Weights of a small transformer language model.
Architecture: rotary positions, no biases in attention or MLP, normalized values.
Training: 800M tokens, 16743 steps.
Each number is 128 + 32 x the weight over its row's rms, rounded and kept within 0 to 255. Layers, rows and columns count from 0. Numbers have three digits each. The size before them is the row's rms in percent of the matrix's.

# up: layer 13 MLP up, 1536x512, rms 0.147, rows 208-232, columns 256-383
# down: layer 13 MLP down (transposed), 1536x512, rms 0.0485, rows 208-231, columns 256-383
up208 100:138134145136116104119126129122103168131140101135095138159135065110027104049100126091099157183140159181133142167145129152143078154091123097118100151099115110173124139188158079109101086077133122144133191126107109176137140101111100087141144165153068127130126191082083147110138116098116142177104136143142131150117160143099156164125105131113094080121136162091143094080125136095098088143133
down208 099:147088142175155155135124157144087123092169141147079154085130117142172127108095104187145127187080107156108127125119085098133078179119139110088090193129116126123183095156176109105154123098128099149127153145113137085181161055158100163104128151064136127103135096103135097163147134095107084176103103152155131096118121114151192191130100095133153132127146098118117138127142167141069054128176
up209 110:165135117141125077138136104149164130129102135098115113079157174136079121130114060122151192099089084154153140138107163157150061089167092096116094072163140157154106145115143082135118102097125149147117146154126123088120139146139141138143122098130114107102129101154133088093143136117084115060114079118190088168116128169147139127137117120089114176138158078121137110162084087116083102093080
down209 107:116138136174147093159126148091116108126140153109112140066127204103138156137202146155077131094118135129136113179092177174176136145173159126187087121141168158045126118121159187101124163184105148140074126171136147122116176180060100167121127101130151106122207072130105108149137076146116080167176070125116104101146122136124145141134112162085094121146095118091186146073096110152112092096153
up210 112:120156118103152164140097142133099133107155122169152172163116165147098137139070082070120143100051113135162179210108072129115117113082091110122122114100161094131107115137110108229141074128137119099132123099137131170099141115110075078132123091234115161082102169091176115118126080102140167147129078120134146147122082116072102156072162091137145181104044142125171146120163137086138158125063
down210 117:180152148140122138118136076108124156100134084125162134112132121155102162144095129050213137105087155121158141090125124091168172052148129161116085170128170128149204135139147195093118138115117119078148164084118115120105061074132119122134118123184182133121147137126112133140139118146083143122134094136106144140120148091115160209172114096074094126098124090149118151095142098085145178080120
up211 088:077117110144137146174156124093211130184136152121134186199074122153137140107108122095096151100179129120134106129134168134147124168115070083122101146063086132169122152183117130135163069161082122141084196088136113127098087039143104154091149072138180177130150112149139110154163104071126168131124115135086162126131155131126144117109134120102084085111129160126120073191128094149157151079212
down211 078:117172087132136167186087142120124164134099139147182147151133113126128138145114138146152160050160107119092163124157051133071076090136148084092130114151180121102122030135145111068098143118058112070163112123100211106143123170112098157052140178105110139144130174131101120081068157157168116101123151182148130161130129076138122089121163095102145145173184051145146140105149143123151086140107
up212 083:151131144154143147117127109152114188097161163136143150062154137125110164124148134093179089058102074091043124153106119114126174074142062162150119078079131134196120115117174185110134131128173116141118108028103169169121164070133163164155082100152145166133022156130139156091128141122143112127156147076063142138150177142078150104151120076168134090162098074138126123148065101145146105090135
down212 084:090120092178126120099174145191147072103094128130101115120129123132136109140168156163101130150123140082178074173104109102152114101115111122173096109152182125182181101131157135115142106131097112148146142092116098143144106137140145099154095094145108134107170144071151145182116134113112079159113171109111081144125147109120183070119141090155170121128178086152161134149181103157166082123152
up213 117:114169108143178131118174143187120168188110044076198117116177142130167146113149108112148084132154199133105116075116098102138114154195103144160168101160102122139129137117144062098110188179115142134122090151125110170135146123104068100107134102164154095146169171116065132151134089087085156131089157170078148122120124103119096143159159176154125104147145146113126160137113153142131140088190
down213 103:173141168130146137157141125139161152160076131114134158136097056140148135127133069129136071116150152074124083095116140124095141121169118162096137077135168087101122150130188131103140170116117122137103194141121124094132147121152135144142102064163184136112121153098125138112109104210140182106146193108080158148152124134139152137166132099153152141144134103147168099110144151093076116103074
up214 100:145075076172153077119132128141108130161146156144107134110147138154083115139097139122119123115170039102151155156158135105140117138094188132153130077101116109114108083135129105127126113202137164212147174143094135120167082118172153087169123125149158153123148135163117103152155122136155112161115104167109142092110161134069108125158112151117125111126115110132084139152089136175111142186129
down214 098:125122082141110102054089188146144147108116127112125139122187110096128111084141107120107130077123124141174090120159100131192097136144118128148107141160117147148142147127118149162095170163088090123137147138085119098151138119084129111115153118181150086160148135146163166094147069085081133139062153200139156165129092159106120134110118167187126088152169161182115086144072091114063083162181
up215 090:136085160155113104049151118150078110124191133132134122131094137140108196155154164154131070134152136152120111143059125135125189075118159098110084139109149116090178124154104082103103147137100136091165122177166121106082126094092142089134099100098067147172143148112117081134137117180126121083131119039170130166191088106082118147074181070090149167082131080140127067180119086110178115170155
down215 096:172126108105082094152120131137121125125103139142145113085204094132126160118147160072160184097104135130089189147141117091112118193126140100145155112190132134112096170102127072128151137176171146107154099090136108137159091092148116129123172072148109109108185146093094162176137148100113171128117101153120153143107153133163139092173092122139157111092159126171089153151139148105144126086124
up216 102:126070145133165063134112152188099063105087111089110124114148120080086121114171115115130106099116121139110141149146141156132106157093144098107128139161072161122105163127144062122159122133126152173150074126115111169162147085079127126101100154126129114107102131101134111154165132111154177156128135144036134132238163170200168109147153104139156169165044156159151103181089169152063119138131
down216 095:191090154096165110076164131121146118104141134080124143147122097166107135124105114114145086137104061138091075143125129127086090100123131097138049182109158123150133122165118094133131159110191103128104160071187129086177133208161163082156120040113073112076200147083115131191163102151104117118125185173103130155161094122104153111144124133103158092157130093191113130126089154128136073136168
up217 094:127072146090084161108136116099113102077132163149109110122153159140136130075107148151098063159148109121126180092138134153113103133098126091158157141129092143110127142227151160147136135112134142070127084113099243148115096097172168127089092117079068219162094113142169143164178146166127131152098153113062107181136104160145061136090176115115190145110135131127186137116134182119088098154167
down217 096:148131143119158117169168168078141094144132119151162131157100083071129120096134155148173164176151123097134082119156123105175161116147109107084170122064124095122128155100143108104161113122100144129099117140191134109129124157150189151102052147139131143153131076097147065083085140165120143125076148173151157135116089157112080144109084118115101112143125131168102089125119146146167123117132
up218 100:087102129131073021117119116132196120115225164132143165095191156106142129112134152172132117176139147143162089113067114132116155186060110163082118148164115050136114106151135142148111095131155100094109154157137142117148104148111128165145113071134164129099149083118113136161191195139148123125148108125145095111143070155123087129092124110076120145124128142116086117138186084065117151141063
down218 099:102100144130095119133141148159100138164148190093111122086150099126095126144156121162080091155162179108161096084197095164188096154164136167167147123156091112124101130218089105131122177085086110143158140141213095102179117084166109165155090141127096186118152153084107162163085149115204172187099110131087148142184071135135130160110116124088130151141162139060109123102117105196150160140149
up219 122:110176067158106106110123121128129142137109112156125107119126162117097179094207114170089092090184148141107051101147146144095128141127106153123120056172077137179156059169140103129142119102221146119179146110125100105093148170132087130126145170106093122131154093127201079117143158140181132160112176099156145147108167148140072081126144207165128159080135134175080145153130122075161104156099
down219 113:147080162169154164132086107153125129111152112124139134134090160110091126152195106147182103122114143116108160150100122136201075147134146095180132134127097124134110123136207173129161073109144136143148110072176103134142136094169126101123093205110111097132146110149116175140145159145166143133104127140153149114149177163122129110123088172178141192100125141125131131111162061053149173178131
up220 099:146098096137087160127099131093163091204106097137151115040132130048134122140147105124126097146090109075176153127124152159151134173121126132149096111098129069177123123120090141123042128070144126134138150134129146086168083144167163118154203131084144098163118144092157128138171143097096129145100175221146133116101126179113115123149148158105166149114102130167155144116116154128101100176096
down220 101:114127113167141094137102088070105096113107116148198122139148125119152157159124087127105119152115146151103179188148144196130114107094053123132138104140118135164120099124125098145042105145142148124127147108177131106163070114142069102145141159123058161100079126120136130140174077060131185115108168175080181076149133125126123037140089196130132135128102142097121105147067154098139124093127
up221 120:120188108117137059101153160135125088108085179146193147124166131164088142070119114114098135166138149057080162117175162077121150125110158200134148123170088145083096112101135130168141145146127131118152116118101122175141185127114137114109119161139085113121125166159105160097147094211151148155118075087143115187091135139150131116131146123194125089146102181152207121138101129117208145151086
down221 095:068129104127109153073155137113087132213071180104142184133099144117184160108115153096162096100164132094146090145102127118182134127115145111106059110162068138114141151112096089177115107158113099180082124140129109110115149138133145103185109154109121129168074162102104079165109134139082204087127127114092126143089140099114127128170129140166143122133128135156102094148122167104110136147127
up222 110:145099111149149121120134143223153136127050085158085070114216187153123181111131158104187115143143108123141141070135084109150183111118106142121120076155070081088111180125088175203163150114153134134117130133132081138169129111100139127106118133165153078143096139149177106123116125170142134170119154176168107127144135099099136193128149213151137140121126133180138112104153160143159101140096
down222 105:121152137163103223159129116209139148138106170073077163134134137074107153134121123148205149144120120172077127095150171128138155171126084044213173146153114111122113174144143078195152152137119080140142133155143114097136129048115153151109135149163125126124142125151162121142099123171147121153107198142153115143137161094186172138057181182139122126172086110132123093108122110180121092123156
up223 106:101152106050155153103113097063117111080120125181091150099131127156109136089121124103115120109097131124126186185161171172170132119148153125165143113104083142112090161129146114116088079139141099149098190140114134088103097175091154147163120105118163110101121106158156137167134094189187096144160141095132128123122198133073064143135141153113119108121086145144110154143077129142123148151161
down223 101:154147128113158125126150159095187150107137071163129052140081161107176100149163093139111096194114147128167096152180126133102083126175185135134134184085120110154153067157090108113162054094142120135125130168145195078121095155128136109096155128106116126142139134171163113128076054097127098096129114153135132106091130135094103133116154101100123110080141143123159120156135114122127136130070
up224 088:144074138115115113105098187124068136106121088102084128081131122136086156176118141101069153141169122098146171150069147136129135155175162128157092160126112180127158092152117099084071094221127157158149126098134137119168134163139152095164090135162143172095140150111085123128128108136149114097099149118158095153115202084182148101131156133082125140057134071178128093116127200113161125128122
down224 095:102132156139093149102141154137115186109100167093090120076104175145098123147134144133170152120107093135131112080143165105149145121123132099198170122078175136085179116123147111125169125151134214130120174120153148097154139107190115135151125100124107141160149097130129112148086105127198129132145088156175173088141090157140150204123126144175110113152176121075098125117077210153136146175201
up225 097:139084125085105106123124158084115091113118152164153150118123119117166174127071098117164161097090154212142195104141186159172125107170115089112115080131135184127112159126107050140144174134094094121117138128147106099094153081105161103139159102174143084179152145102110145121128084066069192097118145118140130131126130130173132203083122144114127143169187180109182123062031140130153119148077
down225 105:131066133094159108122204130125141114064175173119145126090190095130098152133128169129128129146098136121130129136137090066116159103078116066126181086142126169070179096174091093144184160150105128161096159172133152177187127084118161081109179109111110111142145175150148161072121135111146109124085104159133127099154101161132139145155112131104167168191171123124149118129161088137123131144091
up226 096:144086140154085088158113067195096063113102136086117167150099150116130107111078103102037122118085186084155138134117122167142138093092082122134163128099040146108100084106105122086160141152191134106155128150097081112107160105131098138137135127186152160136091113156138177111161188177126133113098070072122134098162143113084116170129145142119092095144120097147125167091134186077075129112136
down226 089:133117074112205150085145100164126101167081101122115176099113117096147107099091173126141119086118115164135145136119104133169138149073125076108156090157121117128186127145141140120143187166142109128081122145093103104119105083122081174098125117087129147149064168110095123154085107119143126181166156175125129140112129164174141110161089171130156139143100140090109121151158120155141107091135
up227 108:105149158163142146131142148127108067141107078138160087099095135185121108132129148139121139148074105143101131129129126125129118204114097128125135108197050135064107118179107109150106105151157099134176100102144084126208151105151079048123110078154146108158094110176109161125132143108118147117119110162132127160097153150146164072067072107115074114188108132126113053102141066109100180064147
down227 102:105145142127087170174091123108146123100117145146126106134174149055098150118137139050170150063086122135152161140128124134143099142119129101172121211084117098106140117103123067156146101087170145092121118139211073108152117087184098144130115165129134078159103108136105117141145137108163137125161126098067118148153108106084156106147127155079161121082131091082127197120158113103138107105106
up228 105:069142103178112086152123095200073115147098084089102089117146063096142125109175079075104165154144151176107096174131145130133102117135157128072179126118137132065129100225143133084131085140140073147118104088110136162078115088097181178116108106074159149165141139070150118109188094126133084136089168174104104150194081146138125167106128115110109109181127127138162078120131113118138146093100
down228 117:130141103131169052121086078106115161110143069104041092095144086138162078109133122132120152126138107158151120157056082125135088066181155154078134145103110088118105171187144143103100126157170061162097065120171174193083122120125186107105134121108169133171165142121175167142153135082107148128137155152131127168143057118124167135102066121154139193158153190121101055102133137090141159137120
up229 107:085113130095154132162075132096188089127122102142117100108161168156132118150140139105092152111135160121099155113094095082111180056159143087054151115105125140091155187216145102126101189129182156106119137062136082109140144115128150122177126047175102151091071049165155156057112123120112145207183157120157148155100156106171174122152096139096081131106180155176116168162120139114100206134127
down229 116:102103117090086144138100110122090095061114112101109095144147182093101144061142132122190106086104117173073101122158129149121145129186118094123150111157137193123087140132131089115135126148132131125143185119161104147124144105143095127150093141138160173176126134141128089142120093109123135153115146073117120143149179163165067140139098163139095108116150175160180108096130136074124108142162
up230 110:106049081171054096099134127158087183087074168179160115089166073166137170165145131147153166139059084101112125139121138113121141106145108167126123174084165097208138135115094100100115168138106095137132109110078117134109171103111093133078111123121096128104167175094091161171112114136131131135151102152126118165161136101126152079120169112171148184116154096110171058144086101090158126157146
down230 109:133115076156083150125106144162110161130107142094127173093144125119213115105106145164149053153124127099122127141076167102150148097098101178136170142127099101175102081073119104121099168071180096075124129191154169107102166158159089158128114139138195108143116090116153152112150146130191095136120154125109115154098178134138166181128160184090146158133126112115156125163089109099132124129141
up231 100:109143107118121144139110144106119076135102096150174102107119127132133143121133132126184140145192150092114145089116117097129151167123130122090131103140135096099110145119105106176140189140183125133124142111126082109168081058076124194135140124103086126104140134118108146128147126126143097118165093119083178112156153122174159171145141166066068140119120128109172129200124095076161122116082
down231 099:179170110104161176139129073130159101128163125132161083117096129191091166144137164123113104136093107079099123139137139089114114163118138092134152128112195160164153081151105128161078118135152184085102106149083174166063125104061147181086141119103141101169117115185141098154099142088138149134167140121103124133102147157079130112138143141124104140149113084110084187113059133109159186125114
up232 097:089116122095144164154152107127116152149138139141067112127113113151126130159171104098168127110164114167075151158130121122125126061148135150160070119102072100150159141131082131139121108123083131145126075119096159174167110085132121117065122108126089087130113101122169140117138149166135152139138095103176087109164131139145117081129101117041138109113110125128084157160196124150089115088154